{
  "n_kv_head": 1,
  "head_dim": 32,
  "vocab_size": 2048,
  "norm_place": "pre",
  "init_std_qkv": 0.0678,
  "optimizer": "muon_variant",
  "warmup_steps": 200,
  "schedule": "wsd",
  "final_lr_fraction": 0.02,
  "batch_tokens": 16384,
  "doc_mask": true,
  "train_tokens": 147900000,
  "dataset": "wikipedia_en"
}
Each number is 128 + 24 x the weight over the matrix's rms, rounded and kept within 0 to 255. Layers, rows and columns count from 0. Numbers have three digits each.

# layer 10 attention query, 64x64, rms 0.0627, rows 31,63, columns 0-31
110135122102157217174098158106080153101141141106164136112135065091122163113124125148156088138112
128108115148151149187123121159156099091069106129120098148127123128147133136143133098113134138139
# layer 10 attention key, 32x64, rms 0.0683, rows 31, columns 0-31
138152144104117126137110143130143100143149130122165144120107088132124131077161161128114100184162
# layer 10 attention value, 32x64, rms 0.0564, rows 0-31, columns 0-31
116117150105098137144117086133120131130105109111114123153147077146085114101126161125139154182148
103100132110110133093085127172112146161142153157147155145164099185087102142120131122156134126131
124143130129149139145166109122123134104123137147161132120056119131111081158109156150140122182115
098165133151150132137127153122114115150131127156109165107150110118098150141175142129151116148114
090111141157060111110128129152190124128147112098103114123142102099157120146164131070127175110115
107125145127135122108152158125137123163103098129108128166100118154115149138125132115118131150153
151098138142137123133165109131132128155097124098136166095083126097111124116075134102122117138126
159122154145107141136097135078144121121092179159165127138157115137101122089116156105143104115112
114129160108126140128172156106113127143133109131135107112162148110090132121123138130104133085123
125107143123133113139114126159142054121092141168160138122138187170149139135140133160142114130133
083094119136092101105150133108144122160132107133167130099117138117170102136132130126100104149127
164126110081124157148124121135123135140130119128110132128124140132142089112134106136152130090136
124185146148116118162087134100175106142126104172128134154131122097121131137128092137179107158148
177122112115147142079168120121157138150153141101128131129165128123146144108132138156143147153155
133150142131105117130128100165089152153144157108113172099130165101151149156108150089135148125130
155079125127143105150138084149142165103107161146120132156156131157154139152127075134176136111092
111149134120150093157145108133115122149104064114114094130129117141151153116112150149130097124123
125112162164107116159146147115117134118156159092148133155123106107131127134119140150111101112136
105156181130158128174135125102118133136162120140105144157125086104133102101175151118099127128146
156168130128135122169159134149109157086127128126092162128170097172152128159139141138102081089122
089157159121095141073130113138148110131125141171108120131099126102139151101105176125171086076163
121086137132139113117173107093129162121150149116064094127132160128103108139141114124096177151190
148102138127137158142145104177146111109154088118110112062142124129119121147098089121113101144135
206156157114129145083096115123135172126105141162144144119135090126097110149149123142120141112113
137112194086157130112086132170141112110138114134089110140107149136162151135107148097127103125120
128115137083156098151115125107142097104133139122130170126166114110158103123119104155132128167148
143145173158146103138113074120144092110108072137148122113140131109091119099166134158137134126120
128126151147155156103126118134077138076109148120087052107151164119107149152149072146136160108155
150142129182117111124155130109125114142116137133151106132107102127126128086118134132140113110112
167115137126146102124130141176110133164170123127124120163163137130161088109069117107162134130162
099143149165126095126122140115112153118128151123108115087158146154112117080136141091121135108078
124104102098099103190141130165116105169085115118129116111109120120117152109154156073151139097175
# layer 10 attention output (transposed), 64x64, rms 0.0914, rows 0-63, columns 0-31
112139153124158090111118167073119135130117110143124158103096152149169137109158107156138145114121
148154158119118117153114099084133147125152125115128115103095099140109108148094104173140113133090
144113122154119102115108131147126106124150090150141133161153135142135151113155135164130125123112
145092113151117136094156116165152130119078141107128121130097145118162112111097144121157135093141
154134126132128141116140126114066128129145140176131110113168113123107148091082145110175130166112
159132150139137115101111126123151138099135142151163116134094142109144126124134111145124130118103
125111104149102086110161141188080164067141108160156114124169109130120140146139122142098075138131
116098121086130113134123094120139143127142094117142106138102150154114130128168143139141172171115
106136111149134144135096109157113114119118118126103110165145145104144125126121104106140130173114
147090157142149144111104144112137166113156069098102127168101154138131125113135150158127118130158
129133146134141180132116147117137097127115121097123140154177108097074114113138095155169134127140
072119101157145134143081111159116123130145141117131144101145107145116148102124111119114117153124
128098118098128105090132136152102094102101106139124102138148114138122101095126136100103103109080
125109144134115123158099144150152133115145156157157149117106131171167136109122131107120149132140
187138161084145095119146147146149146157134152139117097107111106146137122112174124171150137125081
138137108131163183093114145160118130128138107076140130126111125144082100109157173126115124116107
091088142144146110125117145122070155120138204123145154150118138125131111149117134131130119132145
128145103108158119081147101150132132147154129128123127101137145113137095106136083128134174157190
160108138107074124124130078103173129100161139130142125082133156167135123135167114147101154131132
097106162116105133071111119142126089109116155116101123109126161113093126120094124098123172110087
171096121137119142122127112120118113109119146092131156128139132154120122196139106103092144141146
117164113150137122134097121129114108131116107092106152129140092112142105161107155125113105103103
133141111121105093128121108133108138111113146133139143122172105124100108092165132088136119124155
081119138068127104121126135127109144113146140146121094154117156178101106121112174133102100106163
147169107110110113088119106157116131119128146130147093144114102115136113133136153151131128122133
157115162125127120086113127147112126141149111161153146136069126141128117095133174155093105119136
129108106110089115122152116136180143112125130158108137132112145137161125142146114104103131107153
136131063110143138109107153112122144146131119144153151167086125123148094133086132129112141139098
138124130131110108123109128128135162126118140122135129084128171123098130116149141096121105123126
120124095129139178130077091136127124125054136145113068134087146107122135133150145111128118122125
125132075090125121155161073147111121165172124148114135132130154164105098122114091123125151160109
101190153137161154081137121123176134140130149120120137128120130158088136172055077138120202159109
145104120141147132149120150164126100207124117094097129162148089101151148137131122153133092147125
111129122150148134132127162129124133115143124131138137141125149138126140111177149117134131122142
131160126103122179145128091142176137158131133064121119086074133139110110116107153103134147139129
133111136087173101099125163105083135126180122115155134148136131141108138120148129143095082138133
121119124189122123147136146140131151122130115092086150166134123103150111137140139101118110094124
113119095130141107153153118140091148161111129099148121107140133140121105104143147123134123100113
120131141060128154159155134110191098190101108105080087136096145150159106104126080097151146124163
173170127131129148123108131094130132112142156144123140159130112092175134126095130120133132140119
156107092106125106136153111117108104112130155100164150126118142148115126120145139142084106124123
119118107118130111175121142156157099120114142177153136101144139129129118139109124104139136122125
122127174129160073126119110119137087139106145111083146132102148153162113146101100112098132105123
170156092120128083144145163094151136130136158103122126193117138111180131157121156118176151068125
124152105163155115175065118115126136124185143166129134157128123167157082182099154204152082150160
130124127137146111116136092142144126154127102108115159133144134117149103146154133108147129086120
122131135149084155126157148090131115112131132107136155165154119079119121127097113116107170117151
137114196120081116155142136060159144150113146133109119139144124098182159154136120136139161143101
120146086122143093128089110144163121124143070150122086112098096131128148107085148163071131122126
129131110122101142157125128121112154104129122123108111173115104171115113160107179054108114099108
088104173134176098155134142169096141141148101123123139175112101116115121157126132170128127179108
144134076145102120156144129155128146084137116141159162159158126134151160129136132172131145140145
108153136150159151117114154140126146161182105122130130149124115068130145088119154132160126099119
086098168116111134110156125109103154118123119100146137137144138113097144107112087145124141181148
151112130141119209159120105110168093131144102117121142127150132138115165154115115116115142140135
145139139139135107112148116131120138135137145114141160097161095084134161148136101127161130146081
093117164151166137195130171151160103130123096093107149166147160143156135090128157107127123129127
097153078133085115172114107115156092124091145116117121122157151116164122173140105133100153110108
138150105174159165135093152082113083161096098121154117143177095098119143130126159113158122149108
095107153136104125138129132154095098126140148141160126123173125126088138132167117141118146122130
122158118131189110106144127113116121128133143179105128131112121144151155128127141166098143122129
118111155156138108144146144146150142136158108155113161092114122145147100117131129107123105135175
156152167143155096137115180157145156132097119109145121099143122133113145115146157130113137112200
143080116108103138185103110096121080156109097141120108110137133130147117110171202121105044083183
# layer 10 MLP gate, 192x64, rms 0.11, rows 0-103, columns 0-31
116121157129113149132123095205210156124141163121139104136113110181149121111135111134141129135127
098110095135106124114122119116138190180122125132131148105101130125153107145120094122139130137120
077134145112103155146132166133092149164156150110091155188122114094139107132067177151118112120144
093073101156152135136146157138125090158125135120121109118089155138127130132107125147155124135100
116081152130153106140145159136133113148092167158105126162132135135107173182134126101083118140143
127102106112124138155103145128110103112115155135118145101131172128123118122119133123123140140150
086129143114127129139152137116159101156126110123124110150119109143162090122098132105118148149106
156151110107114143144154168124107147094142156121110142126125118108097163153123105124109155145141
145137193159157159117160154142125129122099119156147121159113140094125157154159112116090128096153
138154114153141163139127155119095130121181103128146147103138130130165119098158177120114104128146
115128097112120133131112138149127136112109121110132114094099140153103085097155144136133144107136
145173132128136157111156121108136085136095128165148147159096105142160076122121118102138089143121
077095114128154119158154133123095135144118123123157145148083145125116137111177086129130196156122
159142155150135115142112153133113140145139107138140165146123127137144099158141157111145109135141
130102124119150139126113101109088111118123087111095140169146113126132153093144117151112140103141
142094120158144105177105146158119134127101098164161138129148125159148120160123142131082118165133
137128121088097130143104175115119129108122146096110134105139136132157165134130141130161121087103
123134114093128090138162114153126092105135187125108092124121127173097121135137134092135153086133
146106099141141128109082134149123144156114127119139143112138103139181129133108154095128135183169
148111138132166126156114105135123147160142167111133123102153130136140136107112111146137128126150
115146143131131116131105144159082110130158139132087167099087130103109093097131121106145113108169
093105139125149121130115140132099135139185107127119103141119131125145126089133144113100169102069
083186113163084143136150098174140105102080125162111133127112089116147157135117108132117129148123
086163145104132152138159140094103100180155177077172091108125085159163096113147134144101128139153
108150131122103119133115122143118126153112168127089175100108142102116161141187127138125112151134
122104103103120141095137149128087128092117124108118115126139093172149124131086127161145143138135
108145132084121168085124151112130139120098128159136136160119103144143169144148156142121125153118
115123173094125130130074118139137111143110151141112113126191115093135104111150116160102167159109
100096126145135163124137111124124103133138125155092078127107107163155138127076153092116149140115
169116120158098124116131158136131137103176136160116119118099129145168161120149176128119114120120
099122121140138129149116135098094138173147133120159125108122109091131142104147141089109155111105
167137166108119130148179090174148125077152121165130156154133158116125102108156108123144144154133
157111155112173139097138133126146162090149122121133090108136095133108098133151104136103142112108
136147141147102117133121173105119099133158119160141159148119164105125166136128197138162104127117
137118149155191136091159116116102126094068122111085114084144125088170110146122119119157130085160
111143103093145112120106116191114137108091160135129140124143165135108159123172108127120118132126
159149139126167127100110122086125101118127154117140115154124156105111135088141131077118126158121
141151104149132141161094107082101134148120124134140120129135150130112113171091131157142122156114
138075108167108091175137105123096134128129135124131108156094142119147133129130119097140160171139
106093108136129121159165092159118152158140132155121151082139162093106166141106130181123117116135
141108163131169115165128162147120101133095121134131080148157135138139136157109150123144152117089
153099063150196108168132130106134108126144100131119137145130111121091120196133143136094102108139
128152099123166148128104129144112103133147133116151111157122129114083142126119100097089100144166
181122173142147136084121071138108117094135145117115146130103132131108176156168131075154145102070
140166150114125102093137157078136102135122148100143171119155094131133119132147117139099104123121
154101136118097112151157182157175106156125133127155168149123149111106107116126084132163154155123
120144168122141138127122111133133084153115152108088139166122117069132133125117143104147160096150
148117120136135123127091119140116148120141138150190147150131102098184174200167097118139128143111
126101135144154119156153084118107144158120149126129193137136099113108112118142082083090107172103
108141138115139102122118121172140132129123124090122096143134147119111175127122126119124117061119
084133105119162155123103106165163133105120161115147123133105148125101189074099165097150130151158
089121130100122158113146082116106108121122116145090130107122141108136122136111132153147105157148
113114137136111107132158181121119146154106133128147131097168132135098152103138174094119158158123
147112154104092144152112110139114076111163130100134164160121111090134107156089137142147099110153
153126110130150144099133100150154152150111100118169128137132128125166100112130132144177132135084
127154135127111112144136116086128072092134097107138122163113126118155150113119124147167106169128
169107137115142145094152149117107090111150138124135182137175088139135176110128157144118128096181
084109148167160104106143122128111135108108096145112129128183131124132141143122144150071148107129
097119150078144124117135103134129124176119141117156117143116137135127178145175121134153126133108
155098131119124148125168110097121172150092132134121135128153105093120143070151160123110119095138
106096172133134139116130138150139113113134138144071126090142116123145167130102109112101113147130
153153126142147144081144093152106174103120141182146131141071169143154152131113150126149136109142
129133150102151145114117110088145116093142100126106130157146101175149132151141101151132145135118
138124114139137174141134124148098130108122136140087142123114113122118148114128116101149146150163
153139114119151122115144126107116131149143116125111100118163154132172135128128123131133118140117
133138156111094123087141113156116068146103118149163122115131167122126129113115093142117114136115
183090117103137126157109109113130077092105146108160126117152147111166151091147146123157168115099
105117127143154135138168108095152093091116128154114128130129148145090098111124153192157124154112
096097142092113102158139129142115140166133153157154151138188100178115146134090110120096137133141
131083104129137104104130143145150119127184121107125129142153142094086124156092118164111145139132
114136159147141140127140110151093093125115144091084103160122171143153134121121099134150103116100
115161145133117126094141110137156107095107138082095128118112158099124139175190141081134105115156
146123107132133142104077153167126140118090109087141095111114100140123136115120161101137124146129
091122135118170160148127165101146111146114130108147129164157102119181093162126127118144136138167
136092115093128118143154160143101146127146159090108124137152134149115082185121146104147136138166
141084142092120148160143117155115160132134156129133115144120134132089119089112169104091139123118
136115111139129090101147123146101093136109121131090154101115131144179179188092158116144147159148
125164155129172131144084116122131113127146105123160147086110110136148154159168136132121075145115
130119129087149112137100181122136141101092165126106166093076147119135107122134131130156120122102
123115163107126082139122123135123115111149125104155119082152124162144167097131131117136156094121
106110150142118128131133135147094113107143142085152109134080156104111110117122132087113133155103
106168127103085141149115130125158112153122141137126136102147120150151138082137139138154136130107
130173123096136136153100107138083119121161173164118121137070123116128100132127106162090129124145
107136115131167142127159144135132119151131121103119067120136070111141124134147129117145136092117
113166136116111128085091137122115114123088137141129142119096141127099178152126132133128150159176
139115150116093124137105125135113097124064111159118096176115096120171131145154118126134176097129
115153110118132073149156108170163122146124127139153112120096123147093129131117138196110160133108
131094153181109170131127124163158133112118138161158152129101143066120071121111174099155111144110
141115172154090122062077133163167115107097140141091147142136127148132130123110127093171161139125
138116110126154118136161093140148116123140087135119143074108148152162143124149141159121120138123
111181142103118108148150153136126155123110112107136146107148117125111141126113167113102109132144
154145173089150116097098133179128102115137118141148120140142115155115156132097173162151106107136
097127147154156136158110122124099113147142156087126157135134075121132120168149110172129127124136
124176141117142128073159132134134127156099124134139131152115149140107142104100151112147150084113
150162138120125139143097161129144172125158146115127157131125095141138154129142128102109133140116
153085112138147142118131100156170104128127103129140111123126106139139133119140138107140133144118
097157089109167095133112157119156140119099159113097103123105177142164141104129134097127145129154
113098149157122108148118153153097121108082105103124181140125148148111130120117187131137118097080
128151127131156138130151141104104127109123146121194152149127153152089121160108108113129140147121
110101149146154153136153115139133145091108137147136125115060164059109153149099135154160153151137
124135125113113147098102151108152121080134162161122177142138130152131128131140180153151087130132
117120118117145130127184153110104132092109139131124136127113134090108155126120172116120105133107
119160132113150095127183113116152086113076136134115147146125135157106094119132123094120147146118
116149133093123162140139163164162172139118139180148112132135121095149127139129114106144131123114
# layer 10 MLP up, 192x64, rms 0.105, rows 0-103, columns 0-31
136142151145157132070097133110119115138144099160114135137115169187139141092125146144173126146111
166180120142138160150110144135099121132116134127129123138100134104126087106162125108105147124145
143098139128161127114134116095130135107144101112142118143110113132112145108098149117136140078109
095122106127128123136092074151151129105125139168112122118125131152107184148046151122142114112117
148101107096147145143119149101143085088115123144110181147153102122120104111189130122115105101095
136130097027106144177120099115115123078132138121157137084129095134115107148112129121151129116145
122106147106101107126119101095160127108121106107159149129194134143134107064159147165136130145145
141125123162167128117161137121109155167157178144120152137112086105129128170138168133107108131124
104084142161131107136091123149099140130127138114128137116103113144117143116107112131138119164129
127153121102123130144098143119149108095131112119110085121127143137063129166154142152127078142124
111124091140137116132097119172173093122129124154150106127173096139136106145164116121177082120154
164129130149117169110130120115094134127149150145124127119156139136167107143121131142103118103110
160149151145179135141110188090087119161091124141101111176105134106124112171080130092126104153127
148120094140159168087144132106097110107158103125149154142135147168111133147106112171125112130094
130152143139102145084114117171162124141158159167112120130164113104128149116112139100117111129106
120093129114136135109095108101169155128174142109107136109160137126146151084085121084108093124122
121148152093152102166091107120159120131144138124118132163116072125091128094115130151115121148098
139110150137100115114132138169200123107090186110138114137137110133116098105140126082115107158103
155162118111142129111127126113164137124115148147107163161128195089164126115136106099130154135141
154126161090114112106098095120125115144125156147117130132116110165136132153099137108122060107126
147084107133151090149182105111160141090115081147134122110120120157134140140138131165133104105122
157128136142131153153101193113130109150101131130129130096103138117110120160102181091143150122136
129143120143136139126139123144106098163117170114118145154144137135148165156152103130137105135137
127132164106154149133103137129155105155115114130169073068175117108143109120090168129159182105111
133129141121121153122115091162132127137101129069141106142150103089130112145150113110096131152107
107161143170118110140124133110115073133123145144114096129113119115113164111158149153150175141180
127150120089123146114122151163144129134105166158074153138142113108153147151118128109157114140072
153112103166097118142135135102129161142151130126104140145132106090113116110122113089116141120118
122138129114141135108087168115089144109111142114106139124127092090168115123106132124128125102067
150098146167109103141167122126149138121126133130118136080119142168121128124115155084173139104107
107126126180143140154118117137122139143112110079104128097115123118130140081150115108119128125135
102103131102097139099169121153129105105163085148144118138134098120128157123109171139144159161126
151175115133150180149149148110150155116147110139119107168154164149148118108148109161091125154125
095124145130099150168127129096149100134157114141132143121109132183166125144099169136146103147100
093151178068118144125140138049113111141100139139173148105095139152137163160114131132095090136138
114124142116159153117131113137171108153131071166114107099124144179170102120124123165177163160096
131088093099148101103145188125192125150125138113101132136120118128144172095114116152102178138140
151130121095114149117085120142157126106161116104135141129111094090114103147147135108128141138181
120137167119137084150106094084124134117107173146119126164096130139107142123151121112134127102125
160125148149124118084129153141126088113113090150112107154117093123138138153075117116152095110142
121147124156137128129154100122136145129159111110158103181141122149132129112164145167082103082145
116084136097110097116178125148121161148164110090121088113094103164125115141138130082087116110151
122127136100101162162139087134117115126111136118130111108134145102153057132146148090135112120090
138127104142161117126155124119122118104186155107142119171153089131122116137150083079096110137116
097116143102130133139137155115108097136137100103153127174101178117177096131118136150129128151089
134130141096165158097147154081130100136168111108125075100141181136128092114081115164118088152131
182137115162105139110136099147129107118081107116139106139104110112092098152125136126136146141205
112173164116132140185119142161127103132103154151144113151152144134132138173157090147139073126149
127102091161113118170120115128075152178138155115108111117119145141162117106129147150143173123119
142083124155143103143155132149134099141121106122153144136116107149101118129145092103108143110148
138164145071140126109137139077117088113143077138113157107111096122104121150158121126149117128150
111168136131127184144072157146162117115121147166153144125132125127159139083117160104146138075153
122130121070141139121169111103145145074135119098123089096115142127151146156128121142127140149110
154127101097089101092117145156149112150145119182163130097125123137129085131125152184163095133146
093145157173139087096136097129135149138148107165159131148183145151152153114123147128130136165125
114139091056129141104145141130134121142140148119154144138115162108103145154136169130137105148113
120106117121096115127117100101107148126152158128108140142106123095152133151120112147056109125179
085154120099121145181139133114105130115123130088098160103108171153132064096133134138133107131140
126107144132127128126137100120115149135107083160117143129137136171133143126126125136147102131072
135121133151124153106146112132109153150136145115122140161134105128164131145125163095104137093152
151140091154151174122164118115146141117144123131157115178084141103111145123132102127117091071126
155149148103137120149130109156117163122111108097123160138128104100140135105160080121128141134121
161129135104135180109151112130100179132128139088120126102122115100107124178091133142104115108095
125106180129153062122121199093113096105132162118120118132113137164118151109101110156120105132154
158134121105133147132129115113137124142138137108135141106133118123122101164112122115064144095079
163097159109147121139130126102153099115142094116075141114132111104142157075123151107134190092114
121182119132169162118127123156115144095148151123130145066159119093120149115142123121159131097111
088127139150104091091106118120126086138137132105077141103096129126175122166149158085109119099119
105123170187148161096133120109127110136123093164142059116104122126157122133110123131104100107143
132156132141162114135114151140098123095161171085121150200100116106114151140108115087125135115096
123150127152100111187100146141133117081117112160092125133098160161141098147151136148134155114106
116121129129166148137148127102105145142134113105173105134111119129144124153123136138082142116129
189102140136137108145126124117128143094145071116151145121120147130099129146147108138125152065124
158134136127110143123150116127119103111159135113130146138128153123121114126088131116149122150146
109111127127130103144123132127131109103124165128106131185134145148136136170121125127159132158073
093123117135157103129123129134137095122117111155146101146114118131124153129119106141142128212130
094130112132111141123080104123161109140157165114118098138118112088132121106083121169104128103110
139151071127128134114115076106141142112089117151129121112116126081134145111116110113122096187112
125135123096110154130122124162137152123145109155088134097148168134158102156121121166199147116153
127174111161117165113129101117122171077120133104126136147123135101128096139147171128053118108129
113168153115150124135133145163121150103135121102136119177110152137138106127134098134101105145097
140148115111140162128135126106116146164139162101145101130167144126153132157145110105136153132105
168141186136127163140077114128167143104126101094111136114117108170111138149160078137114163113103
086124147127140127124159167076131121149187110089083097142150164094145112119092132134113111094110
091115100141081107137117146086146115141147131144117098118107106163124120153168103177134121118163
117111131141163179147153099089099101110085095150086116124124125162130139115156115111103182132120
141142160135140131156118153120096120101099155147150109130120143142074124129115094100109158146133
095107156142118084133166087117177126092153134147148104079128080131150073116118120136104132138133
121148123164113093075138109117152160118119098099153113139142160100128123124136177125129115096118
131136155052179167111091127095130128146146091141139147126132139133123120125088108120106104115163
148095160123131143114142127103101102123140126120123167156144152093078116154099131120133123156168
118124108151128128123130133122153146111078182143136138149144074102105140123100180129161180170125
163121124130097119113147131075158130116131140083156196138107110171122098167099121152151167139154
150074123158125124136136176146137157110124134126134096093135129111142162142142094110121116137085
139111154147151107136102160115124148147163137099124137106130135136112102122123086093178119117151
143134133142150138130132131146166111145131138167117127108154103122125117107114128068155114121135
112083170166098111139109176125131167095162131152154182112162118156093132151149146147174138100139
164153156155132109137127092133087114123148109138160169115135138132113167124120111182137111143118
133149122138123087116149132137126142130121130154135090110090107133128113152149149121127132117127
117143175122071086126112144108139090120111141140112130176154116074161137083143134138122133138163
140142053112132112150152114123082074125113125111129135093130138143153138116128141144150120110108
124157114116132131124142165136133068150129119105067158083169112112091133111080117120129125176153
121149141133160120123114150157108106078088138112051131138121122112123095145139137098101097141093
118129130146092151126139114122129121129151092075063138139192111147135145097117114123109131132155
# layer 10 MLP down (transposed), 192x64, rms 0.0983, rows 0-103, columns 0-31
127145151133111140075141133152093154175168113142119135173127133151140106127100179136132142095162
072101152114099115120136115109128124109099131118126118112120095095129084145097095121164096133149
103116108105124121158142116161110105141104093145103161115146133179140179122133115112099096170138
105155142096129174163112094146081145131108105086143137131121132134133143143080131152133098119123
150139123098148137118148138129160130114091135157085151086156110139122168167088108120125165144136
148165135104124115144143132103176149129157144078110132128155080072106142175089101103092115136129
154088131125093159147080131131131143103127128154159104130145098157147164140125142140113107127132
127116144123135149085129094111162070123162138165105154110120145110101126129101132160142127104176
120114109101121118138110073140111157118144137085112155121133078133139117159122140124144097138133
143125112122095096125153120128150137129088187162161100152163148145127116085102119096132118140122
104151106113108146147096109168131079172131149136147160117124100151147104114124112118142081150175
142103132145134139139109118120116131092158073126117147112080113110119153151129158086087107146161
175159128133105144132082174153102127121136136083104095117106110156091129146130143100104154116122
080117163147132137160099133141131110141103122129086134075129094080149118120141117138139180108149
149107148131176100120150155134145078118135129117134133103118127080096164144145126131138095115118
114145156109159119103153129112101130175167168144121147114119130139151078126118141161161085088100
123084152147134138141174111136141114112137111133113090129138169097148147119161136114149124141127
126113056148135154097134149100106166101123121123149141117136115093117122141091099086154106123150
130113176112157131149154097122119090132119126134092127120141109091116147134093106163172122101114
165131177145130145166145132115150094125110112167162146128116136110150139160122135119162122129100
132103150159090134105090146107152134138112130161091162151145134122117127148118183132172148131090
165151088137157118109093179145120089134089108111130173082136153149106174168145117074157113142152
134136145132138110142146109143150122122105144154135116145111127174107146121131133129101122120089
167129138112148140125129122129138092118155120095163090117138160093099111133158175114100081143080
084139103124122165144114122128125163144126103158123120115137174149100128161123114106114106145124
143120137137129123157126101113105136080093163145102164124082158105155159114154083153118116167124
109132094142125114140118108119134142138074121127159136086126184121120098140139119140127150166128
138131158113140148106128136120132104105166135140091111113141124190099128119143087148116131061125
107159113125155153113087101122100106160124125145120146159154100127121141132122143148123158114151
117131141141155128143086144111125114117126098130103097154112106152121166102125117153129117153164
144146130125138123128107107087118127116133115128142146134149114170143114113110177150141142145147
131134137095156126133086103165137104112139104126147118143145159156121156116149145139100171128154
102125144126104131141151120145105080149111138100135129128122101119073102171152111106138133098141
161106155100144088080135114130109107115126134122138103128156124108102074106144118121179153154139
149106168138147181133146186114130131131125097119125130178077101171126114125146145103080127147144
132089078132151100136166136185108132126143144122131109137131117118100143139153101143119101157149
143107119115085137124180136107117067141139110161086101109121142160155183152124143113132139103136
124115136136110152134130119078135152127102144143146140154117149153120144120135128106121130093085
104167106139167128119123141150122152132168105132160126119161093149170148139131120118115093175122
095140107130102108117080096138132117127129144155153124130118088138145162145148153121101121105114
143112186131134113131131089127113138098165138131126122118157123133135118098125109134163110131115
090114124131111159135100108132115125134088119137122142158126139085142113129080114148097133113147
122135113116107143111096107106099101135133156144131116142091132150136118110130152124111083111161
103137148112130125149135135094150070172105105120108065105151138089132132092151138181164122116097
143166139107118117135151104092129159138144091165111128085139127149103134055122144118111185140119
132099124106107105138141171163125144151150127110132154114144135121154144068107078153153097140156
151109127112147096108105101124127125121156157084136135112114126142132146150102191141097083119144
127069144138089166139115129135126131144131143151139142086104106115142174146159103144153160123121
118132161149135149120135124126092161121148147154093124156124155156141165097137130141138073117130
102132120091127182116156134108134120127148102149171107126145118132105163127146131112114092092180
106117126114115111150109144136124173154110111114149122142143116139142090105106094108151093089125
123137133161152147086163097109147143149156089137109109158108109142140192119144147136088114145150
101110116144123127115130201103142116150112144134142134126144119136128107089118152130119141140149
162140136103141172177181130131152106094142124167113151130153143120127147147096125176176129091152
168126132114131160077123121138114159159138135054156116127098108093129141133113127176102091100132
119128131130101142134122098132126128103100140176126125148121106147129151136098110114130136111151
100104116158113129165132133123136166114134101118148145131143126092123111149100140142144123081102
139132145144144124127136171145116176127184113097131140141130128171111086120144147111118102145117
117127126117110115118101133102113134140083118157113138090170128135128101102119150142083074149129
151125103103150121124164147161132131142133110116163099118125149130144135132148143143141133128138
146095149135134125140150097144091159122141175143149150093124133083128104129167162136115154145178
136129109170089123136094134151133112093110133090129116111148077096125158125117125099120159125125
146135139126130128158158108126138137143139071115146140148131112152092118113167124123095142107148
081130168151161114087101115094126128115104121175128135125106145107135112168137116122081156104151
160142152146114107113100134139147099143109105120099112170141113129118142111184116139130145152136
178113125127155108163096139128149060117129142103097120089138126094115127124115121105115154098089
107169117134135147160104108118103186073131132161149145166096165118122153132134111152122095124126
147164116119180119130113120154110086104151142069140120150142145092115101139153108122170106072102
110105142122128154163146119098119169112134134149125115116111135152103120123163102116094131116137
109094136108115189094157110107126114158109123121128126110132132160142142129145097098146151110141
186125098124134147120131172109094168120127117207148119148115110173125157158141172143174172122122
139138136115122113167117127170165151124127103109113127141137113104126127121149094180128103117132
106136144121097136126126138085132128079142162172117162104100117132135146094152102125109141123134
128112166125118123129137124102128114128155132116149146091158118133105127152134112111131125137090
133146122144132115104126116119150122092106120152157188123118133093103124133148094092171117143137
154147133108172159116163130095123125097127149095145135163094136154112108123146137126109139114134
146138136152128149149123134118141156110153085130122114101116155128124147145148139099109190129155
154103150116136165088119119136125124141112138153104131169155127136122174112142132107152152107137
120104098149137135105151149124127100150139117088141110138106129135086099154142125122119159114159
121154118123138118133135107095118121179104156160144164141132100151125154140148177136139101134108
139139130090130131129159110127104149117146120121110090110108114155145132133137097136113117109138
134104117158134119130141166131134134076135086154138160129089119078119097135128127164131102119140
086153099109126114161148136143068126135136131137136116123116121105080118170134147152161145134092
168118113117150115168170101086143138083143121145158143155118149096109085112142123090091201147124
123196154098184111143176122134137157158118141118127137170128140142114126129114118162197162127120
194118182107123146135155131112136153155098123099150139107149137124144186112110152090130123141130
191101149108189132119093153097137102105146127163129122142093113104114158146133139087134140160130
120111135184096122119130103184116107106125158128160129122078146090134076108138143103143126117156
161141121106141136123125151084115146110158100084101172119154148178093162123157110156180138096154
123107131069114166105105135157149081144111144159129136155085171142138214127094140113082123159171
086142110109141121133158148180158155107110105101107130107102117148159133110112145151121104102107
105179108095090111127125086160125118080133100132088170108125117124174131135063126136132117153166
110149159112085108158113131102153098049110117137113115145114147150134119092138135138111115158130
125126158131106143132119122082127128138159119145097112131119144171149121140128124153125165105137
118176113160091125137132119125161109128084138137122140165150117113143164123112128136143145095145
164118100119139144124122114117170153084078105112114122143116113127145172132116135139153098112135
136181115154116143079103138138089090151107146104139117122122137090131171134110095105067131142153
128133119098177135153130137114120128118130145142096131138123136148172110132115108164133086135136
114152126151092151136126123154095129113116124081133111142111122097109138115100083088197152130142
117107113091134114144163107133117118151167119144142131144125110111138142101122137111126134096104
144120088143163140128127150135144131143139146108093160137152146092116147118147092071106149153097
125138122115118123131153154137110124131126131128106142113165099095117117140126122130152139165108
167116093096172138119134120098136122124177136160090116141108124108148069122138148096125093160145
144126109123120133135125138121141153144138139172165155102130082097122110152141129155166097110088